Weights of a small GPT-style language model, trained from scratch on English Wikipedia.
Training: a variant of Adam for these matrices, 95M tokens, 11553 steps.
Each number is 128 + 24 x the weight over its row's rms, rounded and kept within 0 to 255. Layers, rows and columns count from 0. Numbers have three digits each. The size before them is the row's rms in percent of the matrix's.

# o: layer 2 attention output (transposed), 64x64, rms 0.178, rows 4-31,36-63, columns 0-63
# v: layer 2 attention value, 32x64, rms 0.161, rows 5-31, columns 0-63
# gate: layer 2 MLP gate, 192x64, rms 0.219, rows 0-38, columns 0-63
# up: layer 2 MLP up, 192x64, rms 0.208, rows 0-38, columns 0-63
# down: layer 2 MLP down (transposed), 192x64, rms 0.206, rows 0-38, columns 0-63
o4 096:105138121124163156128170123116127103094113105100126127112137103176166099152105144145131101109131128136117098131099167115125153136152112141149167127095159111151133094124116181173148067132120136
o36 101:116138108156124137120150115061177148122124135132131103158115110102135153102148105149130148153124113156089139142126159092171149139123095084122115178124133175113127135108122112129116082097110155
v5 102:120111130134130077117139137103128128096128132197155144119095116104159114166116111128146148141139086154080147108085159112132113063100109097113150126134113143134140159106122134126131126088130109
o5 103:127107121114142157125172122062140136101119141102115132143139120111124106182191088107102130117145117122149154128148137112108169162169135113116154143148129106152146119110153121075119128094139138
o37 100:116131100169145109129112123152067070133153147106133087104145118143146180117092133144127121144115160105163099131126144133135125110111138135176111153116172125192118142143144142145129123123139152
v6 093:114137145128120139134117111146167180167144114130157159125145111127150109101102164140136103145103121154178156087126135124189133133124113135152153115150115165135107104101144151164109179153099123
o6 074:130163074090179153126119124109154151155099141118153108136134078129153120141131136157131127102152120187088111141106114141131091128135120117147141115121139172081128142101112158158090127123108124
o38 111:096137121114130147111150119151104115140135102179127114099116114132158116100101085172165104089127125180105123139134135100160142119113109108100122132126144137175086115130115145111077139136075137
v7 111:121154148148115114132124084093127114111121115130149105126144111178084122105101124112120128165127167126107104117133120152117142113173139095101146125125088083118119144113102112093084141125188173
o7 101:146153152129170081121134133177129108142140111154129117085100126148121136110094132160132075083120142103120107107167127128130147109112117124085165085111135141083115161141131128162122106140142159
o39 121:124102151118153133116130140122171127129169179070139108096123124106127160128152106116133122133147140138149128107103090141123126135122153141052157128110129142114134144118126129198170157153140132
v8 114:098162110108158131132158090104148157138117114137115126109121108147132184079100157132108152140115124097085120124108128124103096166166136158132136115113088150137142129177175109111113119157154122
o8 114:159140135137133105167152141152094071139144140150095129129112164173114169134069088149165112159130159123111135141169108108085165107121115137129131124123122142169131130151136117149114103118134132
o40 106:116097115132123181053149130102171094131126128164137121107125141100145094135134107101169100137126135115126135136132178142092118120114096172138111128139097150163162112136157134124115151129101144
v9 098:142110113124097172130147169158116111128155127134104183148112138113142087112110089112154160117130187105110145120163093149081152111133132143112109126144144162133137128139141111092123154097110091
o9 094:070153138093118143160163122130114187117111129130123115089114151161131086124128120128085103074153127132136119104138150117147105125143114146091136130141138110166111141119139167093105161140144090
o41 097:127143108131111123174114119109148142149072121122105130138118132111115096147135146093093120164163099131120125160126136121154141136109081109157132122176126128073097148188142102086134130099112117
v10 100:107142165090098129125089131112107119150140161144129103103144128131120057154134142175139141172127136078153120179139124131132134116118126144154128128133105122128116148135131136120137208152126151
o10 089:103151091113139124137086126099163155140113120098157125136178116112137156152154167130079147149111123087136126111132104108177103140119140139115172143143133161087092138096122130132106110146092113
o42 098:143138145112138122117146146115121163100159122154131117087118142138138150161119123107136135083133137144139126135132124145109166166112104102068149092172116145047161130095120106131135137162105110
v11 100:103151105072188137114123150084104135136137110117131114102129098101117117130124167130134100096162147135169101104126119142103139081126130106135115126114091100132136132161114151102174142175146116
o11 092:130163098139125093160109124174139145170136111121121166119127112146130130136178145170115156130125138155131149150129102084122140135108132141103105063115143176160111125110118115152120080114098146
o43 102:143092132109141151083097151103106131146155135090134105084156128142100125164124131086112133129132125102156132139136104144084120124153172107155124102117117120161149098080105154153181136129108108
v12 093:161136103138079097110148141150124128176141164128136186116115131126105117148178104101155159140108105083092179124133113138144102139104165109129142134119104159126124160114125107145137101113155127
o12 087:143083121111114179149140152094139097135112112114123091104148125134138105142154097098147104138125131139139123106159143159118103115137139145167151150186145062153138127123153103104095169125143137
o44 106:150161122143123083146129123086198104125136161139160151120104140120120174117159152128131146177114129096108124153130135131142144149096119142161144086160116135087120143108123083099127124114157125
v13 117:070152106153128110105151154152122122145079087155151166136150076113139113128128140149140103090139093086130087106138102152147137166130131085151116110129123168126132129144117159144135144106134133
o13 112:159125140109124115136133099136116112140160146107110110080137108168123141131115134176168152110162133133123154139120069154158122104116162111137125115155157115205112134134117134179111132157116132
o45 112:148084131144127129097119115122133101136150135107136114042136120105119118125117125139163140122116142138150133154127103165099117116107177096157106109142150089178133126099101165155159130159118110
v14 098:133153130132156075111197153109091136118124123160090135105141132164122120140115116129152165104130125172131169136113133108132147097130140124099128136112175084117155146140112111159136110178133148
o14 085:126152144108139102112135150177106121115125118161133144144089119166163103130135123124140106097137146130146162125109156102124149136148108131103090138072145150137113075140080105125132113075080126
o46 106:148140136152100118132153140095152141107136106081114171154122145131143191123127123126158101135136139128129132157147154147133159120115126154118148150138130140108165144102121138198162131142189168
v15 104:115166151084140129129100134136171137131076119128145138104112122116129062125141128126125138064096122105196109139141140132118102101109141104111120134100078109121128085134142132146130101132133121
o15 100:122163131107138138104132119153090113131130079127125096115160092099156139124192158128132129102129167134134084121075142117108157144123124102148126107106160118113109092126113092150153087140101138
o47 087:128120132117127153120104152096084118111148086154167082092121153104118124115112171118145154120106172115127116127160105111059147138125154083160130106141113122139112117106112143127101138157103100
v16 082:151106156114141126131050102131124113176100124134102134129134078125135117171135103156139099150147122100093119173103139149112111131128106094146120131083101118131110153137128093095125085134120125
o16 091:123124142131090131124101144169164117136138131107142148137150111034136140164176145116128152164131131090127111123152140111145108152099125092128152177147130116126136125148141123109103103100160113
o48 084:137115153163170109109158111129107122113117126099137093097127129178111111104116105124102098112108093098140136141141110132101135121139147162131166054115115083103136091138139171153159134122134129
v17 099:106100128129132113115140139108138135115165111135144159092122135134169082148119111123139095080101095099158172061106156159158114109129100105089127123116114138133112115142164107158133133158109141
o17 102:154112110115157163099134130087177140114099126115125131101090123094150083126151093093131122091142126149113143114100157096116129140144144124160116110150150110099139082096100113079116132093116131
o49 101:122129104143156153146142121150099099135125099154125087072127105157141124091097116155172095095112145155111115117143127116139140121137126150118123109151142110177081102137103162115081138105086139
v18 112:111145141094101114116128101139109123124120110151133176103089118142127100134139146127150095138152093159179126159124111126115155101126137156159136122161210102133147158117103106125166149154143134
o18 095:114151096096102138151104113113108199112113145153140134149141104104134160143156154130114145111147178153137123109082137131151141157143112123124116172168136166119179144095146124134094108125128118
o50 122:128120112121121129137130120079105181108102076099140142135123136163116150146144136129132104112117142166124143118128152141145204141152117133123132187122145098117159119104155136149178102118160148
v19 106:166108107144180152138094131089160115170153113149144155114128098109118115104156106140142105091149187111097130125131133161155118153117118162154141121138111118143114135139104123118180168123105105
o19 101:099120130123078122168102149122185153137120148118151139157098128133133123155188151131084137149114116156108122139123120115136106139119120157111136127153130180167121161094143111091089117126157100
o51 115:129116142144146104156135128134159090139087096159126111075131123167078076093123121135093137148111071129134133117131117120134101146140093116131129107131110094102073137157124121106115114115100106
v20 083:112122104100148132135141163101153167144116156153154117118103130126134116171128167138137137155146139071102151088135111127116093116148116125149096141145127057123136154161127144145069135157119133
o20 076:157173126159138136157117159125143097134134196119096136135125165126129094192106118132133159145092103115131136112152121124094121094146158148152114125144162108089166134112116114107131137093126139
o52 100:125139140125116134151115122155076113128164077170128144120156145141104144167129100104135122130113152110126116129203145131097153123117124134150110060148110125103122095122178152119120155116127122
v21 103:158123141136129114104140124132172132121124133093144080130139102114164118143137130159123114125097122128160130088109135135162132147139072119116093091144131159124106072153187116174106141124091121
o21 093:143117132132149143068114113117178124103126161130134127094115114128144111083143127146143122126117107147130144158111111137161061123111154151126127068116143113066120113102100153107139140135089132
o53 130:111125109131134154074139133170109123141135134146134102092148110121160115105087112155174100095115142126149106154125114118125079097121149133130118078113145137174121102126108175124097143161091118
v22 101:090177091128099101110114138153123188125118119080182125126155109127119137164071120126159110109132143107110083154143146113143128099136094130124138111129122133134151137134099145136132162160148153
o22 102:136167099097166130149139095140149145145158115137117120137123091155127141118113086169147188093150119138108124134168090149134166109147166118099117118136120172162121113132123140179135109129105128
o54 106:129113110130156159104126135122118131125197117118134089112135126110131168108080113144175105104123162130134121136109090131106119113143179114111125124113138129141153105130119167179166166174132111
v23 097:095114136065095123115144109154092135081114128140148171127130121158117122139134079147148076149118140097162120114153143149134146145158096125109117125171107130124120134173135101111100105092115122
o23 088:147118145132095157121138121138190120131168161147136108065142125126137123100111117123092110097115133098114137089143138145128115114142155104114143099140148092093153091130130166136170148174154144
o55 107:157089135143103178096134110118129165131128135099112116092150090122106117109126103114107144057112115132127144100131143124155130116158144132088136160167141097106129081104135125128162130115151171
v24 103:122108107089085114124159132154144102125127138122181186093104179130111096128135117148149098128135086138152123104096134106110134136093093106110109136106122113127147142167114072152134131139133145
o24 108:167119101131119176129114131112148155115142124122099076117117126074148110147154125072124115144114130145139139095106132136122160127152155123151080167158134094093156091118126121109169144109150136
o56 108:143136124134113151140140133072111170110145112113142123110132156142104163097116117124133132075112110139128131088154167114143181126157149150133086191134141086109129112129110119147141107130163163
v25 098:116115113100165097139128134129144128155139147089122099136176123092109103178136122155129114124129105108102120087128144141130160136125137142123127122120167138124110124105096140145171148185094200
o25 087:141101108155123117130086149103186163153122120138143124109132139098107126107160158153144186139100101109130127158103097106180118105125147134126124159146123156169093119124107102147141102122088132
o57 092:157127117127154064156118115190127139120134158106112112135129115164120154134091136138111170095124126132117127123139151124118103103141186138111098109141115134153125128080088115075156131139121096
v26 094:091138133118114125130114103127164095092118105168150141147132103158152141108106108169085101114125124098119088156110136133128090134081102118075146131104097143132116115115100135111095092130117083
o26 089:150121152107135115131158110147107104125152124158113108141148132078119152155142091089136120108153163108131142110141119141089192135147119066127105183122111119144137115139140109105159109119172124
o58 097:130086134117156139124131134171107083115122132133132105086133126141135100120098111136157111101112148103137120095098104131075114122127149126115145176125149072183106140183146125145126132170128135
v27 109:070120142115109120133127109134122118169126129135128153095150192149108148112140080151128097127142134130168131130150131120117147123113117105085131108138118158138104169192089105160139116116153096
o27 092:133056141151089147161147125127172139155161186121108096103146157095116109137142135114110122125109124126109110119159169109102119090141140143129095112109118139139128125093114119124086158146156105
o59 117:154096154125081154111138132082155167122144193104095157107118124092132125103149124098108174105144097126148128087122144137154115109137163139112112134149149126110131123085111090123125118133161127
v28 104:139086146128078145119139153094113103160132146094107124165129112169094163146146098129135116129174143149149127131122155100099142129124090115082138110096142093135120167103140124121095154150166138
o28 102:125087105117160148098118153151207155125115139110139135131113112100153088113126135125114093120113110133119134121120119138142073108139118141110116124109139129070174132122138197143130154119122107
o60 110:113132141137168148111157155130180183117145170065100146122136105130123144166121113103158115126132115123149159134131116143146114103166146119099132125081118122082145111113143149179150138123129136
v29 097:129138183131089091087159128148158115107100111164097110144078137131147120144143113102160161109149151115136165128146145136157130167145128091085145120097153096131148144150113151116150152127149118
o29 099:138104155088101147073137109100132109074124174158114109122122106127135082139113095141123142099132128165145134143094139143140119105155135092144152084100142088144147103093117136113124092141116114
o61 088:112113147166138139154147157066168111131117077121134143091136161139118142155133126092137114177144133127116105141144143152107164140083096130131123096127125131125159131103148146192141115133154108
v30 108:128127049171119162126138088081140166127089137138128132102151117142101097144112140112115085140099138119083137134120124150136149129124137118179120132153136103118153105109131097097147147126121163
o30 098:144193154150155100171132131137159093123127098144118143110081141153141139094127130139155138152132148094105142119154123106169146118116124161132161151167132128096101141139140120145150077099137163
o62 097:161118109144148156139123077149134151114124086095176102131127131136127134098126131175123131135126134182098105112135097137143171156126119139090110181138117105112084100164134137166152138137135132
v31 090:134105151166156143110125141108143089139175128119145151127121144163110085116113166130115144094157141091113111100101171139166097137072110141113128132154157091129155097097165136151127120127119131
o31 085:142133134102128133111148108109163117095106135140120135116102115104134116140140131077111130144144116162105141118078117114160133137162092092137069117133134138041139123100105093113135131104127098
o63 107:116154115143185117152125144170104100112122085153128120118099151176115118140093139147144087111101132167132161113112096132094121147156127107127147109102115097120096172162132164153114147135107136
gate0 107:135155160086145177101135151118148144134126125094147114119107133130153145148123100128147146128138157096167113155091119148079136135131098111136118126118132114127119093092132127181134089085085176
up0 106:115114142104142109149115167187145114129112083116089149143119153132181156125143116155112107111148102131132151126112147154123122147127152116081152124088129148112170165133176146161117128127157163
down0 108:114162124072140180146117171121144117132148107139119123089106167111159132130141113142095183130130128111147111150138149125127088167134140111133095151118157118185136132104104091150128092121114135
gate1 089:098153124118137135161101147173132131148144119144137136093134146098163146117119134169127118132086162109135109156113120139155092105126162137101120129088130176100113159138143164122073121072150122
up1 095:124144131122153149118144174124101064110105123204139139136139138155107121118115066132150127106149084133107151158122114151122159098120118141136133125135136092128143171115108141152156140132098103
down1 092:089117134134111117157085137123112122138134090125128122092140119087117140090104129136129105123131106126124145152192129118161131131130177147108124178081126113096125159092124101163126115095174108
gate2 099:148172133132141138142102126150099130154151074162133126199105141147155161152120099129126105083104157112085101145144188137119112148127129135138152133108146175146139107106116128129117138139133124
up2 095:119125114139156147143114174122086125131078125147089136176123142156143127135154110135142116117134184168108159103127133117090137137148119103173141143117149097111146132167185119134125096102152139
down2 098:095142141135156124152151129128116161122100089112142146186115142108125175129105091141111124089124125128132093141157139142102150116136057119142148154109156162181120122105124109146128130100125164
gate3 104:119143131138114152106117112132161151132164092128095074142122126135097118143149167122100173153129095136173127134161155161137135098122175156099176146169099163135137112100138137113119144142130138
up3 102:191161113117134126099129116108107105098111131136117129173114112170120146131116129124145093169150158102131117114083112128130099151064127104169124128096135106142119141168120103122157103146093129
down3 098:104114144165110172143136090138155168149159076145123098106147208104147117095160153138131174141125133112133123158149114149116114120157124125111135140137128148145133089095133133140104125137110103
gate4 125:160113140134150125131123102126115132098111156106107154131128116122087116144143095130118129131201147189124115167118146104152136099155113137130116104123180116088103139088145105149153125143078139
up4 116:114165098117188117107132103152106148107108082128117149151114099131151140171107120149142143109123162133093131121120112100132123136160135078139166156122135139113109113150183122146164105139088157
down4 121:173097136145125151128145135126143101131157151097099199120139125133110128117154135118121134127157141156115146144130121156134122105136139143127134117111151107033102153092153116141151104121107085
gate5 104:132147093133137183110094143124147142124168087101133081130109138163134110123078112127147139093133162123145078118107127146119126128145142122148153121185148124117134099145150109143100153089094148
up5 105:108157160126139119195125097176122144143119089160095153122157169097147152120156130123124144124137144153081150129129111096094123135177153133128144108129111136084095131106125129103167115120134132
down5 111:097164129076186142135132144156160136145128098127149086096116140120146151114072122126112127102100147148136106135125123103124094136177139140138108084165138105135108089147142147114156117112102135
gate6 100:111154157122120119129146139075104140107128166124129100102113131180135100116073161121139136143100166104107112168140173137139103107150175114134130153098114125172125131104103148110102143109156139
up6 107:133147146187106119114069145131073155110168147109109150103112167103149144157120118133089172109124132125132139147147146147150162114164114179139115131113160117123094115137131114146139139099137137
down6 103:141099144076142129170167119135184118140114148119133127131163116112093105112115134105154127147133134132153151118065111093126113128090110064114152135142115154120165131114140113101146162151131139
gate7 090:144126157064108165132105196092129151092112135131130117148117141137111175143157159101150124150120075139156153125105100137144155119132125088122123172128123095135146136113138151103136129146141130
up7 097:135112119105166119106129157137135135112118145199141103132139142076148133116100144120145094126114161158155100158114108151150111133097190113127111125117150158123158154112106136117102170152135092
down7 096:155099149183129137131125119113153074156125093088153127131125134159175127110135142124145127103133123090100119111141120146120134156125109153147099103148131100150094087166127165134136120075167138
gate8 103:113146111114123161118148150169148125167109162104118104106113113144147130155113080120147148132198106151131110122103120114109148145121128127135103109099161162113145102125090141089070107139132162
up8 105:149098131156095127120158106120127146130163148133074142164148162114150102083122115119105109149133069136146127113120172139132116086130145131136165129142121127158102096092147139108170173127115141
down8 101:133138146124107121148124175116112158074122139149182147168115136097123116139145160117116120178119114142149109142163101165172144117142100123133137143127131074092130109115125113092170137134149097
gate9 096:117116148114130128100131165100153147161140099122137139157172106193149163140164131133155134121150116126155147163091109158152111102066103128164137116129134110120152123127152113117112088124111162
up9 091:134157096131107148121097096150108120088107179117151136096073138084119103121124153106111132158107123080113112107150103113104150142128140151088155128122130146116104148118109160143142178127122092
down9 086:120194113128108158166123101139119134104105130137140136144115109156085100138090111127159111130092133116103091135134148130102107129105141114136134071158137144063147105083129110146136164123143130
gate10 122:153135079139142162122084109153085131131169106135132104078109144135133161121122110129148132069174126156140110115118094111081114105134158155155119128151166108120138077138125119138127122130115125
up10 119:133132073092145129130100194113133147139118113154099099117135084121104112143114178112116123089085133142136138125120074122135118116137116150148128123163117087124141123118106098121100141099079136
down10 110:204113109167114138170137116119103133137127172121087118157108107125131129130122113115132126163103156137122179174165119130133111110115154122121140157165151125128107106137119060124136138123108110
gate11 095:150117144119172126098108150148135100114153077118152150130126104149121150078129148161106113164153190098151116149119103142132119187082084127114133113140149133110120115152140120124118121155123149
up11 092:116125133110130146122110120112151106130049076106118126123155149125144140178109153149137201116160137117098152141120140123147152160121103122169136155136153141115130118116158146104117148132155161
down11 090:095124139161099122136072122095145109177149093157126099112125169109138109163106146157156114116109078125107122150117106136146129135141122139124138146125131147141130128166139143158111121192181119
gate12 106:089164173133117119119120147159129145085148135143153142105107124154118136144100132148167143087116145080142114145104067121095129129100119158139149056132144152101148116132128125130125105147103134
up12 109:156119137147110155156102162111152113098143103138098081121145091131132142129120165124136127163133112168128148116095135120082122142153139115149131142107129127109135128163151129177143041102134139
down12 116:091141139135118123118102157082152128103126134135110104082125114115143138153094160159144101143135121121130130109070102114077100135127095150113106132103112117109140127151125126192101072106114132
gate13 089:146154124138132154159084127104119179140126058153156111099112124183088135135104117092140116112133134159128147115073150136132152132144120126114150137133102153119131059139134133133119122134111142
up13 085:073129137135113116098166166126149135147112127120147116100091156142138153122136159128112086132102119132135129133083122082171127153171132153123133152131104108125108134157098098126146176172149091
down13 087:082129134135115115111123112166137111108116162140091132140171135091139107124151127105083109153112112101146114131096094136158091129149163104098124117108133110201113188132125108120136145118115121
gate14 124:116176119110143111163142105190110103145168123154140129139146146152122109103074123156132124137140101114116127147122077089094085135090143131103159098120105153115099152148156123113143127134115114
up14 122:139093135142174146120119135146144131165139086134085131091131117131133139112106112130149160133161137181092116152143125112114091103190112129103115141153118104110129093116154145127123165118130188
down14 126:116129093111175157111113141136189156140133092133140119092102106139108166134096110113118161149118097165112114151122127133126092107184130145099093129156129126089129127101171152116144134106110140
gate15 100:166118123113121127152123126125103159120104117143135095151140101133112129132106121133121163109172115124094132133118138142128117126082100091076119150133119187117179163082113151184102112143109115
up15 095:182125140127147133090112137163119134139132137171094091181136122126117154129139102143126146130115117130119182148113128116113145101125140119089095180140135125172166160076136148115133103129102107
down15 105:119106144131132109131150199142136114183104119133118145133138118098177140091150159125124116139144133137090139146145135166130118128135142132163130200151117074149108125118117108097108114101111140
gate16 086:174143145106117136117103126098104123121094135161130086098122132088126123124136073112148138123089102135109122098110136061117120136147117094109124140163169114159104125135106087126107140098093148
up16 095:167134157127095163152150105114100131071123114166130094090106117128100142102150114117139174126128119130121129108117117066101137150111110099116105122159155125120127120131066103128108104097108128
down16 092:112072117165154137157141135166133128141109126086119172112101126123188162139156170120122073125149129131116135163136096149144115100153126113150151164081125133138130135129142130108132138165103137
gate17 103:099172136146140159167119089125104167136152105104125134171122138168146129166149144132093148120139144157167117125156116162168155133131108128091170144176157123127116142100149128132136099096121139
up17 101:085111116100122125103133121128133136123143150101131134132124167132151123153147129063148104137122074148149148097134116178159134135162159144094144153146135096149125167118124096069141155149142111
down17 102:120127144111114109100107139149197135140103152148117170120141150156124122152127106097119114139124096128106167132100127102129134109124146108110057118117103145173137161133119106076130133168098113
gate18 092:068130160119118102140093121100136181125094154142152101092121147157075112139116143110100152105144111103166109138127146170125131119119078119104137135116121091123148112126142136120172148144111102
up18 091:139119121131164139158116092154139168139143121106101111085129155158097168142122141114140127094157115098158108096133128104131092097117117129094079150097125107146138082140090127169117161152143132
down18 093:167117121138131131112134101148146102147123113105185145104184116047158131137150141140164083108102112171142122141121118138136131092142141094167135113129119125104102145114156129142118119142100117
gate19 097:143148141118095163115123115091118138100154139095145115140164096153110139128153126130124128101143169137120089126141132159157127198113119092136107141143147162125123084103094132100111110088083150
up19 088:153107106119119144089123163141112090119122137109170152118160109144168148151163129168134123119144147105126104123091131131133176141100116141121133157134164131149095136113169109101086163123074109
down19 100:135123169156135121113113136182179131150132130147102153132146139097116105134097143113161090101119109106130169100145096115142116103144120118125109176125106101173122170150147103119152147157134170
gate20 086:112147157163108160124163133120116117054145138157111163157118131138091145133102117137093155124117143148084090152151164130099091140158136136111165105163142087127129114120117135104128121099131139
up20 086:082154141107160105140107087149122140117116078141157104144137117137139138110133111151098109110163118133144093126108139128161118141126104075124161178169089148129091133174150123110113112111110147
down20 088:134168142096123152136118132155122119103128129156132101156100114174108153058141099115099137123146184142129088163179126129149147117162117103129133135150109096122132102158146140097150101125121139
gate21 095:134167125142109157121138124137083164151118086127136129104122112189142149131093173144094127155121147135114086141131055146169120129111114151164130106108122128099128141097161124145123147135141123
up21 100:106148149124138138145141126130135104144139148108123150139133107160126153123143098153107160152211086134105139194112124117155113160144125140094093128158134139127092139098108145091124149107092118
down21 100:136167107119099132122144111153149067122101135088140101081117126147104141093128129124119132166180104140108128178151145119145114131164116140128113109168158124075122126105123151101132132169114125
gate22 082:084116142115111137112161134129117126129089158124134128135180161112124105111121177112107133105067118125131093141145142131165124137122141134124116139121150147090146157076137075113112137148099074
up22 087:131077137130115161120116127079132133114087147090139136125196117081106102177158155101108150097116105150149137123140167123095125128129126123151118142097131116125146090122148112124127148106103093
down22 084:145157135108137137165130131101173158128131135092126096134124118144132156130144110131161121115175104098113116142148127130103116106144106109117116123123101096196176080111137152136143132089152183
gate23 102:126157125100129134159164100070117142107080098117141152124161121142095148133125102073108141130144088115115101082132148125122128142116115094168117128151096069119154112124146108114118104129122140
up23 096:159119109108121089117085153156127127105098128126128123171117080142148150160128181121102137131142130117103107157129107103202089129145118123127103138141127155129141130123113155137174125159151091
down23 089:135171079107113146141135140128099139112153131161119108154166099150103093148122154124088092130143099114156143154106086112144094105108149083104091143116123145104160107159154130128169120138136125
gate24 098:151147162113100118155170125133112130135173118172094124145102124152120140157124112130103157060129119129112137121170109132126132160112079090119131138148133164124127129106155158153138078136105158
up24 097:125099110129118156108129147121132137144153153119124093075159116079150156151174135126135140111156082148110159106114114110144093135127136117136098101133135088135137087111138154106144121171106185
down24 096:116070112134154144077124144123125111125124149123137136127161147070136166178169135150151110154119093114077123152113109107109124117174165138125101143126132119147129138125108133089117163154146132
gate25 088:138141126124131120147151117117132146149122155087126113135151081096143159150150146115078157155139136160114143171114098147147087093141096143105083126140132135099143148074125181125140130112116095
up25 090:159108130120112125138123097115163118104090125102149139179114137090136126185149144106104148143099093162143137113143162124141097130152157136120087128168117122129141119092119138075168156104150137
down25 091:105094119096089112137131131115112157141119107132111165130117146176108141140106132141116082103144101062121158102114100191104156120130105146150145163110119113133130107114125082124122110118143165
gate26 095:127120128147110161118130131105142166120171137093110104131118110107122185120110117086164122120095124130157127075144136160084136120133169106108124130144158081114186119120105111166143132125153124
up26 095:121120133198132157126103146144146152135178120088122120153132119096136149129130107137136153157123134134147102100182115165135155150151166179113126137169141104111152111095103123148165126133146146
down26 096:109093142145133125150123146135101084132131140134136113108165142148112138120106093166119136113146125119110164137139097093099148144134117083091133173121119122183076141151077097137106123167135151
gate27 094:108141127105182105139101131113145124160122141156149108140135095102139110128190132099135098112119096157095139158107130133172128121130128121138173144129123155103150127134146195084090130117111110
up27 104:152133132140162113147127131140139136150140088100113131110142088157114173092112137135145154149143136130143115098121085130091180133114132145111103105106166107129102132155115101169157056143107132
down27 105:114126108133135144144169110129193132163159105164155141125118134090160111115137124122143098135116124167084146135133161104145102147145160123117148153131151119070155161162160152089124142145120131
gate28 109:153180097143153090114127091174101138151092121093090090124135116134106150103124119140132126073158141168117111123139144117163107145172131141138112109135157134135135104168110146115121109094154125
up28 114:107127152115118137156110143139093120064098162131110160145078080107151117151116191166110128151134142134105118134122106126121109156116108155145144112174113105129106149131119122118110166166125142
down28 113:164163143174128121127171129152077126140171167108108104153121176108065180114150119110121115167139128170130136150129147141140135120112127111143122167120161106127134118110157147142118129129133123
gate29 103:109149092133146089130118117152106117125145073158160117143134161142104121161084067094155131114159126124110135137117150105133116129139122140141096128156127136094165084186137104132105122111109116
up29 107:109112154117097097098135148131141125121129116123176127128128117130107102112129147190134125153128156142143142178132123104162140146110082114105119129119170190106135180104099143142098088137143115
down29 112:100093144151093128140127127113181096116165111122117148097166109102106131089164128151143107117130133126152148138091141123164137134118122149086131146096139162141156166106115132177128107142132073
gate30 110:136145122119187138142138156137125115121088145163143162152210080124100172118124116141154117129125149134161098131151151113112146152119137126125117111097133112108110124098166099139098122092141125
up30 106:115111093130109150132123141113138108122146151136136131137151131099131124097142115137113134150192105072111133138143124143073111150099166128187122118116139118127160109078114107154104100134172089
down30 102:165113156100124141146097131138129135108137138116107100131122174135184098131088107134099156156112113090125117156119114100131126096117163110147137165153113191175166146103106145130129131114118150
gate31 108:105162162151145135149107123093122180139121105137188102165134122127136163113120122153117117112124134112112103143160140123123133188085148115083165157150109174096118119116111126149104132126146143
up31 104:120109123098115136147141119158147127085152124105110103103119117138122127120118140085126125118157146147126123094106116161151042100166113113172131074116110116073119114160144130136134143134100130
down31 117:102145119110164163170141120121131178114136135151161082109137155100147135117134130150100097121093134103129107133095116137116123152128110112109131030120118153137139099158158147128125135145141131
gate32 095:151155147125102168165082154137145111126129132136106132117146121096111181131135131076120097159097139108147143174168132129069162141128125098144132122173091119116133133118145139116142112101095130
up32 104:161121125126157106110131130118106113131106110112094132138132067154139091148140148139148120055188176145116119079126126118134139137139130122097130110117096137132107160129121080130136158149122163
down32 097:138156144155151145131121156132135117155140093123120136121110122109164113087098150140162109111128164101125105112188123142116088156135138140116070097144094147090134125144171124116130142129153070
gate33 082:128124120178120178152136147140102157135109133113090122167161096111132162155171134149111135083121172098140093114123167128136139136142140134149119125153177112111121084110103125099105126115134092
up33 082:119130120141091130126157100139152167150144187139106123119149118113166101102113161107085137127095096142120132130102116138163095113104122151137091145125134089117099165136097126080119167154099126
down33 084:120130143086122096112109150084125098110135130124126132099139142176120106152152114077124096159185099193150121139126121155164113105126118140093149118095118100111135092120121123118133116165143137
gate34 102:114150108103112135115084124101117120111095131165138136119111129088102114119117130089118133172140100148112110139172151148109110101137125151161074113181111097120136081112105115077129137129101112
up34 111:136141113182137109125105097111103112057091154143130142130104102131119163128122092088124123125145123100151126130131138129121122142143121116160163094132108114107154105155126085132180114114185116
down34 107:155160136070113164159105131171118110136124114141151114142149178142103104109131115109113163139137102115115127146137150146097099133140136160134081160172094112123145116108136138092138131106072135
gate35 094:116116122141159147088122117165097171196151142107154118123158123116146155100139138132178109132146122131155157161085141147102112142134165149136133148096132146129122110093134156159129112179124140
up35 096:135115177135103163118164127112137144078163144106145095096161140128136118118138111106139153134143126177122119109161106138095133067153169098123105100111161102129154129144122125138148145143165156
down35 097:122202135110136127154121133120125122064117106161149097112105133132143078140096091117107100111114119118131096111108095117137129105129110086103121088120119093172127131142121143148136087107110124
gate36 089:128117125105126156117153086163146122133136125059116159170084100112139159155120152127127144111112151116132129128121156146144119163129132101091158131138152110130149075107122073136099109091137107
up36 091:096114121133132122159162157116129155155117125148138140165130108113101122142123137095118133133120075120164142116128178162119128114174066104164135160117081105098120160142138120113130137134151177
down36 091:128096136119134131155154146137154125115154122200138134137131083105123157113138103154126123088147093126110074124150139162105138124141095110126089126123086142104111106100140111128082138123099174
gate37 130:127133080122170167129134134097133157116121127114103114117181079131094129143112118115142139129152140105115082118121135106097143138126142121147142113121117124109130089114143134176144050135076131
up37 118:094125119146167132110122143098116170092105150105116099134116139097105151141135109119135122084141134121110090102125110092151127122132127133134122165196125140104142150132113183140159143184101103
down37 116:138089135121134141117140121161156118158151147122136139141155103119099141127202154146133151096119111154104133153109125098090102128151173114097147119162152118122157115112121117159149140198128148
gate38 113:136122100114129173104160157113128140110128124129116086090110134137105124147123117083144102132166144143150139169112161104137092125133132103159117126133124118111142120056061129135126157151092150
up38 108:104144123134128121148108108089127152133127099089143135106140115138118121129085178140123188099121134090179104123131103131146133139136134147125167143131143120129120116170125159158144075153117064
down38 106:136138134121099145142146062130107118140139142141114094120142127148109177122187101176138148126141100148132143175141147111138130112119160132079131082131118149116106136093099117167098127136131164